Part of a small language model's weights.
Size: 8 layers, MLP 3072 tanh GELU.
Training: a variant of Adam for these matrices, 739M tokens, 11283 steps.
Each number is 128 + 32 x the weight over its row's rms, rounded and kept within 0 to 255. Layers, rows and columns count from 0. The size above them is the row's rms in percent of the matrix's.

# layer 5 attention output (transposed), 768x768, rms 0.0355, rows 59-66,155-161,251-257,347-353, columns 576-767
size [100 103 101 102 101 102 109 106 108 100  99  96 105  97 107  93  94 104 102  98 101  97 102 100  97 105 101 104 106]
[[124 126  94 129 141 129 165 144  87 163 143  73 141 148 151 154 121 145  98  95 135 138 159 149 134  99  99 108 174  86 153 158 107 129 142 146  87  78 166 136 144 106 130 117 108 102 146 121 143 110 149 115 193 154 115 167 103 155 128 101  83 160 131 145  97  91 151 148  92 112  82 148 158  87 103  65 160 137 201 167 134 152  57  97 182 177 123  98 131 120 169 221 122 153  52 172 127 130 103 200 133 168 191 126 127  93 192 102  24 130 109 107 146 100 196 119  87 141 109 143 138 183  94  90  92 137  62 141  72 157 114 125 169 171  84 111 101 115 138 120  76  67 122 126 124 127 168 127  76 198 150 128 163  89 101 120  95 166 164 162 137 130  80 129 123  63 142 126 167 105 161 111 177  72 128  68 124  89 146  93 107 134  92 155 108  84 132 166 154 149 140 103]
 [181 185 127 167 124 116 133  90 157 131 142 173  85  71  95 177 144 160 116 149 140 120 120  91  78  88  67  67 148  55  88 114 152 120 138  92  69 145 129 168 136 103 132 127 176 136 146 143  70 155 186 137 128 124 139 162 174 168 119 120 107 130 158 106 152 126 186 111 117  56  95 130  96 130 101 131  96 172 144 108 127  81  87 108 135 155  93 150 155 123  99 134 125 170  82 117 112 161 187 127 143 103 151 101  80 189 124 116  44 124 156 153 137 140 109  98  95 108 131  98 131  86 163 133 143  98 135  97 109 123 183 143 126 169 127 115 122 131 139 147 156  95 123 166 142 149  49 164 124 159 122 157 130 141 129 170  73 212 137 102 128 101 127 125 106 101 112 158 158 168 131 101  99 122 105 140 109 148 157 173 127 129 121 142 115  94  92  83  62 118 171 150]
 [ 96  87 115  98 161  99 146 130 108 136 123 121  97 119 126 158 114 189 178 134 148 146 127 180 217  75  86 206 195 108 106 157 159 156 136 146 140 161 105 156 117 122 123 177 150 132 129 142 124 158 120 166 126 186 137  76  75  61 119 126  86  99  98 100  69  74 195 178 107 153  44 149 154 124 131 181 103  83 111 129 192 117 115 141 125 104 139 129 101 141 126 141  45 155 100 164 143 107 134 130 178 119  87  85 126 152  91 117 104 117 109 142 113 200  77 122 116 148 141 116 197 142 152  64 112 118 127 108 104 195 108 151 153  79 115 121 137 119  55 126 124 115  98 177  78 131 149 175 125 117 120 186 138 145 159 119 132 100 135 165 105 131  84  92 109 132 185  81 167 128 109 169 150 155 159 136 137 152 102  96 117 115 131 137 163 118  82 103 154 111 139 109]
 [128 124 105 155 171  80 119 115 140 156 161 174 205 148 158 145 128 151 146 106 131  80 168  95  61 151 167 162 142 129 109 134  98 141 154 101 121 107 141 125 115 153 107 146 163 113 122 150 136 115 176  68 139  98 160  92  99 149 101 113 196  87 144 146 145 127  53 129 123 134 117 129 166 141 102 149 110 110 152 150 144 171 101 107 116 142 130 154 192 112 183 126 174  77 119 145 129 159 151  77 137  62 110  87 100 179 133 132 176 147 128 144 125  87 128 138 111  79  92  94 155 181 195 128 111  89 132 131 144 157  89  96  78  92 117 100 161 120 142 141 146 161 110 169  82  89 125 122 109  99 141 158 109 113 114 146 140 121 125 121 119  98 147 199 105 145 138 110 163 124  92 132  89 140 127  51  98 138  89 159  64 165  94 117  76 149 173  90 120 173 113 152]
 [ 82 108 127 108 126 123 128 123 193 121 118 114  68  99 144 108 149 195  66 118 133 149  60  82 117 118  89 163 157 192 116 127 174  73  96 101 131  81 150 113  77 120 147 194 126 115 161 130  76 154 102 112  95 137 118 103  53 112 144 101 100 100 163 132 133 132 111 203 117 130 141 114 105 172 135 142 164  44 126  98  90 124 165 165  94 158  73 154 150 138 100  95 143  62 116 156 132 143 100  91  80  98  91  61  75 129 145 120 192 180 109 191 106  93 130 126 135 158 188 164 108 127 176 149 103 180 144 198 145 161 111 116 137 181  61 154  85 115 139  57 122  97 129 116 138 101 115 129 148 143 133 133 136 100  35 130 106 127 161 122 178 167  95  98 119 140 119 124 135 103  52  77 148 143 144 166  94  89 193 190  52 104 158 123  73 164 128 106 164 178 148 107]
 [151 153 149 125 124 149 146  19 141  52 140 181 123  89 131 159  84  91 113  58 167 117 111 128  59 155 100 115 124 176 168 153 109 102 139 122 118 109 107 131 125  89 116 137  93 115 131 153 124 112 155  92  74 218 108 138 170 128  81 155  68 159 137 182 158 166 100  71 210 125 144 106 147 103 126 109 112 124  82 171 106 159 142  76  74 193 141 175  60 145  93 114 109 105 110 106 111  86 133  56  85 105 154 159 124 172  89 124 156 115 153 155  90 102 129 174 165 113  95  96  76  63 126 131 133 105 109 139 145 114 117  86 121 148 101  65  90 158  73 145 156 137  99 121 131 121 127 123 124 185 168  89  91 108  99 137  67 114 141 141 156 156 163 133 121 134 121 149 105 175 171 122 121  84 148 167 119 121 146 125  98 121  97 157 130 139 110 109 138 116 108 136]
 [160 170 157  78 156 139 141 165 171 182 132 133 117 126 130 164  97 132  89 137 154 174 157 122  76 139 151 109 124 108  97 116  90 162 124 138 164 182 155 108 155 168 109 168  76 125 139 177 141 118 134 182 165 113 143 128 182 107 127 135 150 138 137 125 134 102  71 112 160 154 114 103  99 152 165 135 159 104 138 134 100  96 156 150  66 162  83 127 142 129 108 120 131  92  90  96 147 158 209 122  98 101 145  83 107 117 102 134 171 176 147  69 162 101 184  92 160 113 126 109 135 150 151 128 149 166 138 170 146 119  73 100 110  89 110 110 132 153 169 123 162  72 149  78 107 127 145 105 127  60  75 137 146  80 139 127 159  82 144 139  79 119 108  61  90 139 192 126 115  81 161 159  86 154 118 120 123 126 134 142 129 112 146 123 111 114 157  54 132 104 172 176]
 [ 91 173 172 127 140 113 147 164 134 153  99 187 154 141 163 103 109  89 191 146 109 133 134 116 113 140  89 139 156 110 130 152  84 130 129 175 195 144 116 148  95  97 115 170 138 139 122 142 111  92 110 135 138 141 140 114 102 142  90 113 126 114 139  67 187 115 110  91  82 143  85  91 134 141 168 141 126 184 100 116 135 178 133 162 148 165 110 110 140 141  83 177 128 131 124  79  91 127 165 115 137  69 109  41 125 134 162 174  67 121  84 110 166 115 161 143 115 202  85 119 137 123  91 108 104  97 132 140 155 143  96 127 103 120 151  57 134 130 122  84 148  81 102 133 168 135  99 175 140  74 185 150 134 107 100 114  78 154 133 105 160  88 144 125 124 111 155 115 140  91 120  93  76 122 132 112 187 117 120 146 128 155 110  93 107 169 165  87 152 140 145 112]
 [109 170 136  98 102 138 120  84 184 132 166 139 139 132 137 132 154 143 100 142 125 149 127 132  85 144 148  78 137 166 101 133 143 134 168 177 151 119 135 129  80  93 131 111 124 119 160 199 166 189 125 110 143  99 171 101 140 132  94 140 107 123  88 103 162 163 138 135 117 172 100  86  69 143 157 156 129 112 156 143  97  99 138 131 136 125 151 174 126  46 137  98 141 144 162 140 113 174 160 105 110 125 123 143 121  85 108  91 137 141 118 105 168 153 131 142 125 123  77 151 127 118 133 102 202 168 150 201 158 137 127 141 120 146  79 155 127 167  85 166 132 162 159 122  94  93 102 198  99 136 101 137 117  87 138 148 145 107 146 105 122 193 196 104 110  89 112 168  80 145  97  85 141  95 190 122  97  90 159 168  81 135 206 110  83 153  95 172 180 138 121 146]
 [102 171  90 138  67 190 157 129  89 222 110 168 116 121  79  53 153 111 131 113 139 135 142 114 133  84  79 101 104 163 133 142 144 158 118 170 115 125 130 132  87 165 132 112 160  96 116 164 145 160 128 125  93 166 169 100 104  91 124 112 157 124  63 133 114 178 108 100  95 140 139 124 164 137 131 164  97  91 149 122 120 109 163 138 162 123 149 169 118 115 129  87  97 175  78  94 145 165 122 111 119 158 136 130 139 125 114 159 169  92 149 139 127  94 132 129 122 113 175 174 111 139 121 118 172 124 132 124 150 134 111  92  98 115 128 130  76 147 106  77 129 168 124 159 121  49 155 119 150  59 173  85 104 162 148 107 100  91  50 116 167 144 151  87 128  91 154 168 137 151  85  81 145  49 123 142 127 197 183 134 115 119 122 139 147 151 102 153 169 129 102 142]
 [140 136  89 147 140 114  73  72 168 133  69 152 120 156 103 108 108 111 124 164 119 122 142 100 149 140 186  90 163 116  99 157 113  78 114 120 121 119 208  89  84 106 122 144 176 133 120 102 134  96 124 179 163  76 173 160 226 134 149 121 137 171 136 123 161 113  60 138 131  53 159 138 117 136 187  98 121 103  89 153 117 141 173  70 121 162 121 144 158 110  75 150 147 119  98 116 118 116 149 130 107 116 114 123  91 106 149 176 139 105 135 118 166 138 161 139 130 199 176 125 113 121 114 143 153 115 149 136 151  83 208 117 193 134  57 121 124 119 135 182 153 159  95 120 137 167 179 149  77 115  97 120 159 131 130 128 147 135 199 131 127 111  74 175 117  73 129 101  58 112  87 154 115 101 150 115 109 112 150 128 116  82 139 109 166 159 109 131  58 136 112 169]
 [116  96 167 118  96 126 121 149 100 178 146 165 100 140  98 124 119 129 113 129 110 131  91 129  77  37  99 143 120  96 131 112 145 134 123 171 136 133 112  96 139 146 101 139 150 172 129 176 154 168  69 124 108 117 102 186 176  75 125 132 150  83 113 132 144 113 136 158 110 126 160 186 141 106 111 132 179 125 125 152  85 113 190 121 174 148 187  72  88  71 105 153 108 144 135 192 152  77 130  81 124 110 156 136 194 159 136 140  99 117 134  77 116 160 106 100  62 144  99 187 104 123 129 115 107 114 133  95 152 133 124 142 137 198 141 151 130  92 132 161 145 156 140 115 112 139 163 102 106 150  81 134 124 112  89 125 112 213 115 107  99 133 169  90 152  93  97 163 130 142 141 112 124  69 134 185 129 133 134  82 151 127 156 125 110 100 119 127 156 100 149 113]
 [168 139 131 147 113 119  98 135 126 187 100  90 137  93 150 118 118 119 126 113 134 171 173 189 138 136 123 124 154  85 156 191  87  96 127 129 184  78 166 130 163  77  84 136 117 148 163 111  74 127 229 114 145 134 155  98 105 145 130 149 166 113 115 104 161  88 129  84 170 119 121 138 132  97 145 180 133 133 113  94 111 163 126 120 149  96 191  79 108 119 189 125  95 113 170 154 129 114 132 127 136  62  83 124 115 166  95 170 121  82 111 168 126 170 117 146 163 139 109  79 139 105  92  76 120 114 113 108  45  90 130  90 121  48 154 153 156 161 164 123 107 122 151 165 161 210 165 134 121 118 105 158 114 181 151  90 158 145 141 113 121  40 110 126 142 123 153 148 107 204  96 125 106  93 114 134 145  97  97 147 106 125 122 117 117  87  95 109  85  95 163 113]
 [134 136 125  71  68 167 141 180 136 172 134 120 136  97 193 159 113 149  61 150 180 157  84 121 162 203 123 178 140 145 163  79 163 134 144 101 109 159  94 123 112 113  77 149 116 173 153 152  95 104 129 122 126 105 116 130 100 149 111  99 132  66 128 142 183 122 115 131 117 114  82 144  81 114 146  92 153  46 134 135 132 174 137 176 176 112 113  83 133 205 146 103 103 136 149 111 141 134 136  87 114 148  98 110 152  78 122 132 138 110 101 114 183 107 103 158 125  95  92 127  86 109 232 110 114  69 125  72  69 124 140  65  92 151 106 121 170 140 139  92 128 156 115 110 173  79 125 151  96 154 112 136 157 186 100 104 102 175 128 184 162 157  61 146 159 169 121 132 142 161 122 130  80  85  90 129 109 128 140 141 138 101 121 118 122 142 150 127 126 124  95 138]
 [122  98 133  80 154 121 108 135 142 156 197 117 105 123 154  79 120 140 126  84 129 142 114 149 157  85 141 155 154 120 131 129 147 107 157 152 110 122 141 114 103 113 175 113 110 164  97 130 130 121  87 144 172 119 152 134  82 174 149 147 127 109 162 163 176 211 127 126 126 119 108 100 110  60 146 105 120  86 123  74  96  99  98  72 126 159  93 110 158 114 137 130 108 108 126 151 154 139 166 139 154 116 179 129  77  93 108 153 138  85 146 126 109 186 139 164 161 144 249 136 132 113 129 192 102 145  96 111 160  95 157 164  99 119  42 125 141  95  94 168 179 153 183 110 126  54 125 158  97 127 146 145 150  87 133 138 142 107 136 141  94 134 114 138  91 176 126 153 130  72 166  50  94 117 164  93 143 108 154 127  83  35 112  98 103 178  93  62 189 145 127  80]
 [182 158 133 119 103 158  94 119 164  91  69 138 108 138 115 133 143 109 107 175  94 157 131 165 113 145 118 139 116 105 145 116 132 182 108 130 110 147  98 178 205 112 106 103 161 128 175 127 141 143 125 147 123 172 125 147 158 175  66 123 135  76 165 101 120 170 137  86 125 133 102 107 134 165 170 177 117 188 114  95 107  72 108 118 190 125  93  99 106  84  70  86 157  82 132  81 101 137 162 112 181 113  85 140 108 106 124 128 105 172 103 147 113  66 139 115 125 128  79 157 112 136 144 114 147 129 140  97 187  91 144 195 148 111 153 138 163 112 144 161 137  86 179 140 178  94 100 177 112  80  85 200  51 158 133 166 123  90 117 108 145 142 203  74 104 129 135 158 109 126 159 166 117 170 149 146 163 125 162 132  73 180 156 104  92 101 143 111 124 134 119 151]
 [122 137  87  43 177 130 120 130 164 185 177 103 150 154 192  90 133 110 106 146 170  91 132 137 196  61 148 103 145 155  63 180  95 167 145 164 132 124 165 127 133 156 158 125  87 163 123 116 202 104 169 170 118 120 127  82  89 102 146 139 145 169 104 121  84 126 122 175 103 168 144 120 119  80 215  99 138 127 100  75 116 145  86 133 111 112 162 138 172 127 131  91 130 123  97 104 102  82 101 134 113 134 144 163 199 184 100 169 147  83 103 160 154 117 142 136 112 103 195 150 113 132 150 149  83 132  43 137 202  98 161 134 183 142 178 177 172 158 128 118  93 164  92 118 128 117 103 114 112 103 146 146 130 166 161 104 165 137 102 144 157 162 121 141 148 132 190 106 113 151 117 115 107  56 153  92 109 162 223 132 103 116 127 113 111 107 119 109 169 118 160  97]
 [139 124 112 203  68 152  80 153 167 110  90 124 139 154 175  42 136  82 118 102  65  88 150  73 138  77 140  77  53 157  92 106 118  81 179 156 132 123 133 177  93 126  83 163  89 122  77  91 199 134  99 140 122 115  83 128 164 125 153  84 137 142 125 116 148 125 147 124 142 124 145 114 166 164 123 137 170 139  79 154  95 145 159  49 104 128 153 133 184 136 112 160 165 188 110  79 104 155 100 118 121  72 208  82 148 114 135 120 126  90 109 108 125  93 102 164 138 108 167  70 145 167 139 112 164  90 103 131 110  79 166  93 125 117 130 137 136  62 140 139 106 144  65 149 122 186  74 136  99 162 184  59 121 105 124 164 137 154 140 126 133  61 117 189 168 101  86 143  55 100 138 121 118  87 102 133 136 136  99 116 127 136  44 146 109 132 153 155 105 130 131 108]
 [168 137 136 117 175 127 120 134 118 112 112 126  96 111  67 176 146 154 123 134 136 130 137 112 115 107 145 130 179 141  89 147 117  85 110  84  71  89 123 120 166 159 113 186 150 136 185 125 131 105 105 151  47 100 109 167 129  93 159 151  79 120 179 146 115 140 137 136 218 140 115 166 163 118 154 145 133 142 100 156 124 108 131 105 138 153 117  86  58 121 122 178 122 199  83 106 136 146 104 149 173 135 176 128 123 162 122 112 139 141 116 127 175 154 132  67  99 174 139 218 152 101 143 128 108 141 109  96 168 139 101 102 157 142 131 155 182 179  93 145 133 114 129 112 150 139 120 151 167 119  77 177 185 151 108 147  76 196 144 201 113 121 144  81 126 170 141 100 122 147  89 102 169  98  99  90 108 142 123 130 135 136  69 109 119  86  89 106 146  51 126 118]
 [138 116 130 116 125 165 142 144 130  92 156  99 184 147 149 181 148 131 181 136  44 146  90 165 147 129 148 131 122 112 131 115 103 112 141 203  65 182 146 143 119 131 131  68 138 101  91 148 160 108 119 155 101 161 140 133 112 140  87  78  79 156  76  47 188 152 127 119 123  76 173 140 153 116 140 116 126 159 187 155 146 133 134 135 145 108 122 111 147  89  73 116 137 146 145 122 168 158 135 202 116 177  78 125  91 158 140 125  87 142 136  76 138 181 101 123 174 121 110 113 126 169  96 127 148 140 155 157  59 113 125  83  55 154 141 152 122 167 170 138 135 103 177  90 151 147 117  59 200 116 112 127 108 111 114 150 144 177 117 106 128 116 133  99 113  82 132  98  96 112 155 120 154 104  72  84  76 172 104  86 160 101 102 179 166 146 142 201  79 153 147 132]
 [112  83 118 129 121 124 157 157 132 121 126 124 105 105 126 147 128 249 142 152  75 224 104 135 223 144 116 183 126 101  97 141 136 115 124  93 105 125 142 132 168 194 113 170 114 139 154 114 123 127  81 130 164 122 138  99 117 139 155 153 151  71 138 104 133 127 158 103 157 143 106 134  61 153 147 176 122 133 147 122 108 124 104 136 152 160 114  89 165 136 135 156 165 108 109 109 145 136 143 168 137 149 120 130 110  90 105  56 155 144 111  75 137 191 143 126  85 156 164 116  99 106 165 184 122 106 119 114 134 107 144 134 113 135  93 146 147 101 191 151  80  71 138 176 105  93 114 126  95 132  90 149 134 201 131 140 138 146 148 174 146 127 108  92 118 148 163 137 132  84 120 123 154 148 138  99 116  51 181 156  82 101 128 106 113 165 101 113  93 122 208  80]
 [143  88 143 140  70 150  97  95 133 156 116 133 100 160 130 114 125 155 108 109 100 105  98 122 203  74 122 149 124  81 133 157 168 180 209  54 137 141 160 134  94 123 149 173 121 135  98 112 102 154 169 129  83 102  72 119 109 131 121 136 126  98 182 137 192 143 139 116 167  73 124  91 152 114 124 126 140 152 153 121 124 109 140 102 132  89 202 125  80  92 129 146  68  78 141 172 112 114  84 144 178 101 115 145 155  91 126 156 147 120 146 104 124 143 144  94 148  91 143 108 119 149 140 106 134 145 133  54 147 155 160 139 117 109 145 103 122 135 126 117 123 156 106 104 107  66 144 111 170 147 179 143 146 124 121 123  82 194 105  30 128  85 150 183 118 143 103 154 107 125 167  83 149 163 117  87 136 128 188 137 125 125  71 168 167 175  69  78 152 132 125 142]
 [ 64 143 184 189 167 134 132 170 144 141  55 111 143 162 133 147 152 155 167 101 185  72 136  98  97 139 135 163 108  87 116  66 161 114 114 155 173  88  93 140  99  84 148 145 129 135 149  65 110 144  71 119 116 179  58 165 152  87 118 171 177 122 105 111 106 149 121 117 181 145  97 103 143 139  99 136 109 134  64 166  68 132 115 102 127 158 110  73  85 170 108 105 160 161 137 156 116 105 126 112 135 145  94 123 125 111 145 213 156 133 132 121  80 103 114  77 109  71  35 162 111 110 159 116  83 147 147 116 111 111 122 127 171 130 159 121 127 133 130 127 121 126 175  96 110 171 167  79 106 150 114 116 119  77 134 145 128 129 138   0 111  84  93 133 104 167 101  15 126 158  87 167 117 151  79 176 141 182 113 112 161 124 130  88 153 137 104 125  69 120 141 104]
 [130  40 140  86  88 120 132 146 125 112 164 156 119 158 143 146 134 113 170 106 133 157 173 165 177 115 137 157 138 142 128 100 174 102  86  82 129 132 144 136 143 141 166 103  31 104 126  77 120  94 115 151 136  76  93  98 166 134 109 130 137 118 106 114  74 141 144 134 173 171 143 154  78  19 149 116  75 108  98 147  97 171  91 146 135 155 146 165 141 152 172 161 115  80  74 131 127 113 124 151 171 130 142 155  89 169 163  73 180  99 127 159 120 177 129 168 144 196 209 102 130 105  90 152 108 165 116 156 127 158 107 159 156 138  65  89 146 195 178 131  85 108 112  83 106 115 135 131 183 134  94 134 165  87 118 128 153 105 131  71  99 148 157 177  98 174 129 113 145 113 116 111 163 162 130  79 150  67 143 141 105  73 108 213 121 134 153 127 153 100 142  84]
 [117 110 113 124 128 162 136 162  53 133  81 107  99 152 123 109 143 107 169  92 132 122 166  85  88 101 138 112  90 106 167 131 130  70 103 149  93 134 135  84 118 120 135 167 124 152  83 146 139 135 150 123 191 152  96 113 154  93 181 143 136 134 152 148 131  97 111 179 140 183 169 185 171 129 155 131 148 166 117 130 129 134 109 104  51 143  69 109 109 129 149 149 110 199 111 120  90  77 113 146 107 124 143 129  97 139 132 128 139  74  83 136 129  95  93 132 102 118 193 141 115 133 154 143 150 132 143  66 145 136 109 112 122 163 175 114 134  88  94 161 112 153  99 142 140 206 116 142 149 152 100 102 111  69 146 157 139  96  73 133 136  79 149 154 184 148 135 106 100 169 166  84 179  93 160 186 135 180 183  88 135 112 102 121  91 127  98 180 119 115 177 127]
 [139 175 118 127 113 108 126 155 185 104  71 129 112 139  80 157  94  81  67 121 147 118  70 112  94  96 115  91 108 130 122  56 155  94  93 114  42 163 133 133 118 160 120 154 150 104 173 146 150  84 166 145 102 126 132 184 127 148 126 159  53 179 103  73 105  44 154 133 104 134  97 153 143  86 114  97 118 129 125 130 152  81 137 109  85 136 165 112 162 123  91 104 119 181 123 156 149 115 107 166 125  76  87 139 142 178 101 141 206 125 152  92 125 128  96 145  90 154 114 195 144  92  79 127 156 169 177 115 127 137 155 137 157  98 176 106 107 155 131 133 153 148 122 156 204 151  86 180 164 148 136 160 107 125  79 125 148 143  94 151  96  95 128  90 139 164  97 149  82 141  68 129  67 142 172 147  29 211 160 107 147 144  76 194 115 148 156  85 100  71 122 107]
 [104  84 162 126 168 150 116  74 116 141 159 134 152 106  87 164 109  97 213 107 101  92 116 107  60 170 171 119 142  98 179  91  89 126 134 120 111 195  84  68 115 109 133 182 128 144  65  88 133  72 116  89  92 131 162 101 113 167 116  80 139 152  99 183 176 139 156 103 124 122 147 212 167 140 155 137 105 125  93 213 124 156 171  84 117 178 127 171 153  95 154 134 161 134 167 148  87 120 154 148 119 187 172 145 135 164 139 105 119 126 126 128 116 130 195 100 137  91 168 145 135 155 143 136  84 116 152  86 129 102 150 150 146 167 212 104 112 108 137 114 119 173 155 153 135  95 143  92 176 111  88 130 197 102 175 130 113 163 129  96 122 131 185 156 140  86 146 143 180 145  98  77 180 135 133  62 123 126 132 114 136 111 151  80 165 157 146 141 121 152  65 136]
 [117 109 142 132 125  85  81 167 125 111  94  98 172 142 126  89 148 189 141 132  39 120 155 179 143 117 121 146 115 105  80 121 159 161  67 120 197 143 115 147  84 112 192 164  70 145  87 165 142 131 126 136 192  96 148 159 143 152 139  89 137  88  59 181 113 107 131 155 169 110 145 179  71 118 138 126 167 173 130  42 107  65 162 116 188 125 161 120 151 166 130 162 135 123 128 125 110 123 122 162 101 112 141 128 167 165 125 149 108 188 106 128 142 147 116 125  95 130 153 114 107 171 124 151 127 140 180 129 139 117 110 131 174 138 180 166 159  99 198 126  77 134 163 114  93  94 100  73 138 113 128 164  84  97 137 129 147 154 136 170  88 140 147  70 121 147 140  68 134  93 142 135 101 116 167  93 111 135 127 164 124 159 160 132 175  74  91 191 105  96 177 119]
 [116 148  86 196 125 128 108 108 159 126 142 147 166 165 155 116 127 112 151 121 121  91 105  78 100 160 128 106  87 119 130 109 168 124 147  85 150  92 132 128 101 140 136  93 192 130 140 131 129 140 143 144 115 177 109 139 127  88  95 160 144 197 163 109 186 109 101 135 119 113  57 114 124 135 105 150 164 128 147 116 184 122 157  99 148 130 204 140 149 177 108 114 108 141 160 159 158 112  97 101 164 116 117 174 150  96 181 161  67 132  97 156 141 150 109 115 126 118 125 166 132 166 126 114 138  80 138 116 129 183 138 137  98  33 134  98  75 143 145 119 145 112 187 147 116 137 109 120 166 120 114 124 123 177 112 144 125 176 125  30 162 109  89 191 134 155 110 121  96 177  73  97 147 126 161 151 156 179 237 118 101 189 109 142 162 148  98 130  86 134 136 125]]
# layer 5 attention value, 192x768, rms 0.0342, rows 60-66, columns 576-767
size [101 104 102 103 103 105 106]
[[ 66  78 133  89 141 122 154 137 100  88 106  25  93 157 141 131 150 122 100 132 136 136 107 167 127 172 186 183 137 155 158 114  50 150 121 152 158  88  86  45 107 148 178 154  72 103 108 132 173 121  90 168 155 119 117  74  93  81 145 168 135  90 112 124  93 140  87  96 144 181 109 129 145  82 118 175 178 108 122 111 161 144 196 159 168 135 138  53  99  75 161 138 137 124 162 161 136 148 119 130 138 166 148  98 158  96 130 132 154 118 105 108 155 130 136 125 116 115 143 167 124  85 154 112 160 134 166 155 106 116 112  64 100 141 136 198 117 163  97 113 115 131 104 120 107 112 191  90 101 143 192  74 115  96 151  79 219 108 145 134  95 134 107  87 115 174  98 119 116  88 207 170  78 165 118  95 140 133  85  84 143 155 133  77 116 165 170 183 138 180  84  40]
 [131 161 127 140 115 167  83 116 187 138  80 142 154 125 141 118  70 112  95 170 170 129 101  95  71 174 133  65  96 148 127 107  86  87 117  93  91 114 112  84 127 157 185  91 110 115 146 111 149  89 164 138  97  82 122 142 168 135  76 144 124 156 155 131 172 157  88  69  99 146 138  71 133  98  50  92 141 146 137 150  76  67 145 179 156 114 111 158 108 149 161 115 147 126 144 123  97 159  92  88 115 149 189 183 112 102 139 128 145 148 158  64 188  96 167 151 137 138 114 147 132 109  82 178  73 115 110 143 132 105 166 117  98 167 175 131 144 117 208 105 143  89 144 137 183 155 103  85 134 143 130 108 111 128 114 112 110 195 117 131 137 122 130 189 118 145  95 175 134 120 127 113 157 133 103  67 113  93  94 142 129 108  62 109 131 148 161 142 148 176 151 156]
 [114 111 180 146  88 148 124 140  65 143 155  54  37  98 122  54 106 113 143 130 124 153 119 117 167 134  84  91 178  93 111  93 165 112 153  89 164 131 134 147 120 139 123  84 104 150 122  60  73 110 117 180 147 164  88 120 133 127 121 145 121 110 102 121 135  82 121 109 148 109 152 127 137 130 108 151 115 182  73  98  79 106 118 132 106 112 128 181  51 127  76 153  81 173 137 134 116 127  75 112 129 178  86 123 132 117 155  98  82  95 135  95 109 164 110 143 175 161 101 146 134 113  92 169 140 147 109 165 102 160 136 155 104 117  86 123  92 117 116  69  96 104 136  87 212 160 110  84 152 170 111 133 149 196 125 127 122 180 134 116 152 107 153  45 159  79  70 162 147 118 164 128 168 109 134 128 111 160 157  90 167 137 195 135 171 139  38 174 139 146 116 117]
 [144  94  94 173 151  90 111 152 119 143 116 193 175 146 160 136 159 128 111 149  65 114 181 157 121  85 154 122  91 100 130 166 131 120 171 141 144 145  91 136 165 156 148 100 147 150 146 132 135  74 127 121 144 156 180 164 134 172 132 127 160 164 130 137  93 103 114  94 124 113 157  65 107 106 138 105  72 208  64 133 253 106  84  90 181 151 146  83 107 163 118 111 145 153  97 120 101 138 173 166 141 111 169 135  89 113 135 121  98  89 127  73 169 125 124 145 148 139 146 116 126 183  94 159 133  67 105 113 140  88 113 142 134  87 145  78 123 132 111 159 123 131 100 158  76 122 120 148 129 133  96 102 127 146 189 125 104 111 105 117  74 108 139 129 103  33  87 129 143 166 157 196 122 138 132  46 159 174 131 105 140 146 156 150 120  47 156 161 109 216 119 116]
 [ 88  90  90 152 131  78 124 128  92 157 124  99 159 200 114  71 184 126 113 139  74 132 143 112 131 122 112 104 138 117 159 125  66 159 166 167 110 123 143 133  93 108 115 119 148 114 146 129 120 121  95 192 154  98 138 150 151 153 188  97 185 156  97 106 104 105 156 159  85 173 100 100 151 187 149 106 142  60 168 102 140  92 128 157 148 100  85  90 142 110 163 218 172 193 145 134 132 137 157 119 147 123 131  99 101  90 160 140  65  57  92 153 120 157 141 109 124 112 141 134 125 138  94 133 143 123 155  89 140 195 109  90 136 107 127 159 157 149 103 144 100 102 126  76 120 138  88 134 149  90 127 130 142 126 137 114 142 145 153 148 167  99 126 157  97  92 169  98 117 138 139 139 140 158 125 114 149  98 118 166 141 128  92 127 112 112 144 136 156 136 130 141]
 [ 82 174 112 119 117 101 146  76  88  76 129  95 139 145 105 130 178  89 194 104  87 104 116 109 113 129 107  95 172 135 131 129 121 135 121 154  88  98 101 129 156  85 184 168 164 127 123  85 123 115 128  16 133 162  94  88 101 147 131 110 156 123  91 132 134  74 186  97  87 115  94 186 134 139  98 113 106 132 154 166 157 130 133 160 155 134 166 146 121 160 183 132 133  94 134 127 131  98 140 104 155 153 100 157 130 176  73 161  86 134 115 168  92 149  84 128  56 185 136 100 126 106  38 140 122  95 118  90  94 150 167 133 161 195 125 138 127 117  98 149 107 139  87 173 161 111  97 122 103 105 134 100 116 122 111 150 123 121 112 114 116  74 112 175  83  94  71 117 115 135 140 142 225 144 124 178 133 167  68  81 133 173 122 145 141 150  97 185  86 109  77 106]
 [138 142 110 130 107 156 136 131 112  59 158  35  62 147 129 120 116 177 132 115 141 136  98 112 128  60 154 140 113 107 150 106 153 141 139  85 102  90 120 109 188 127 102 139 132 112  77 134 148 169 156  93  90 120  91 166 135  70 132 137 167 112 174 147  96 130 149 134 120 115 139 152 162 132  28 100 132  65 136 155  90  55 125 129  85  88 103 173 145 147 176  92 169  97 123 176 188 141 103 110 102 148 142 136 146 176 100 135 172  94 212 169 103 170  78 131 118  85 159 133 122 108 153 148 159 165 154 133  55 145 148 137 146 151  92 162 118  71 110 136 119 161 143 117 156 112 178 169 116 147  77  81 180 140 152 161 116 127 184 119 125 134  91 102 126 125 130 154 103 193 131 155 146 176 124 133 118 173 130 125 151  93 128 105 114  80  84 190 110 146 103  81]]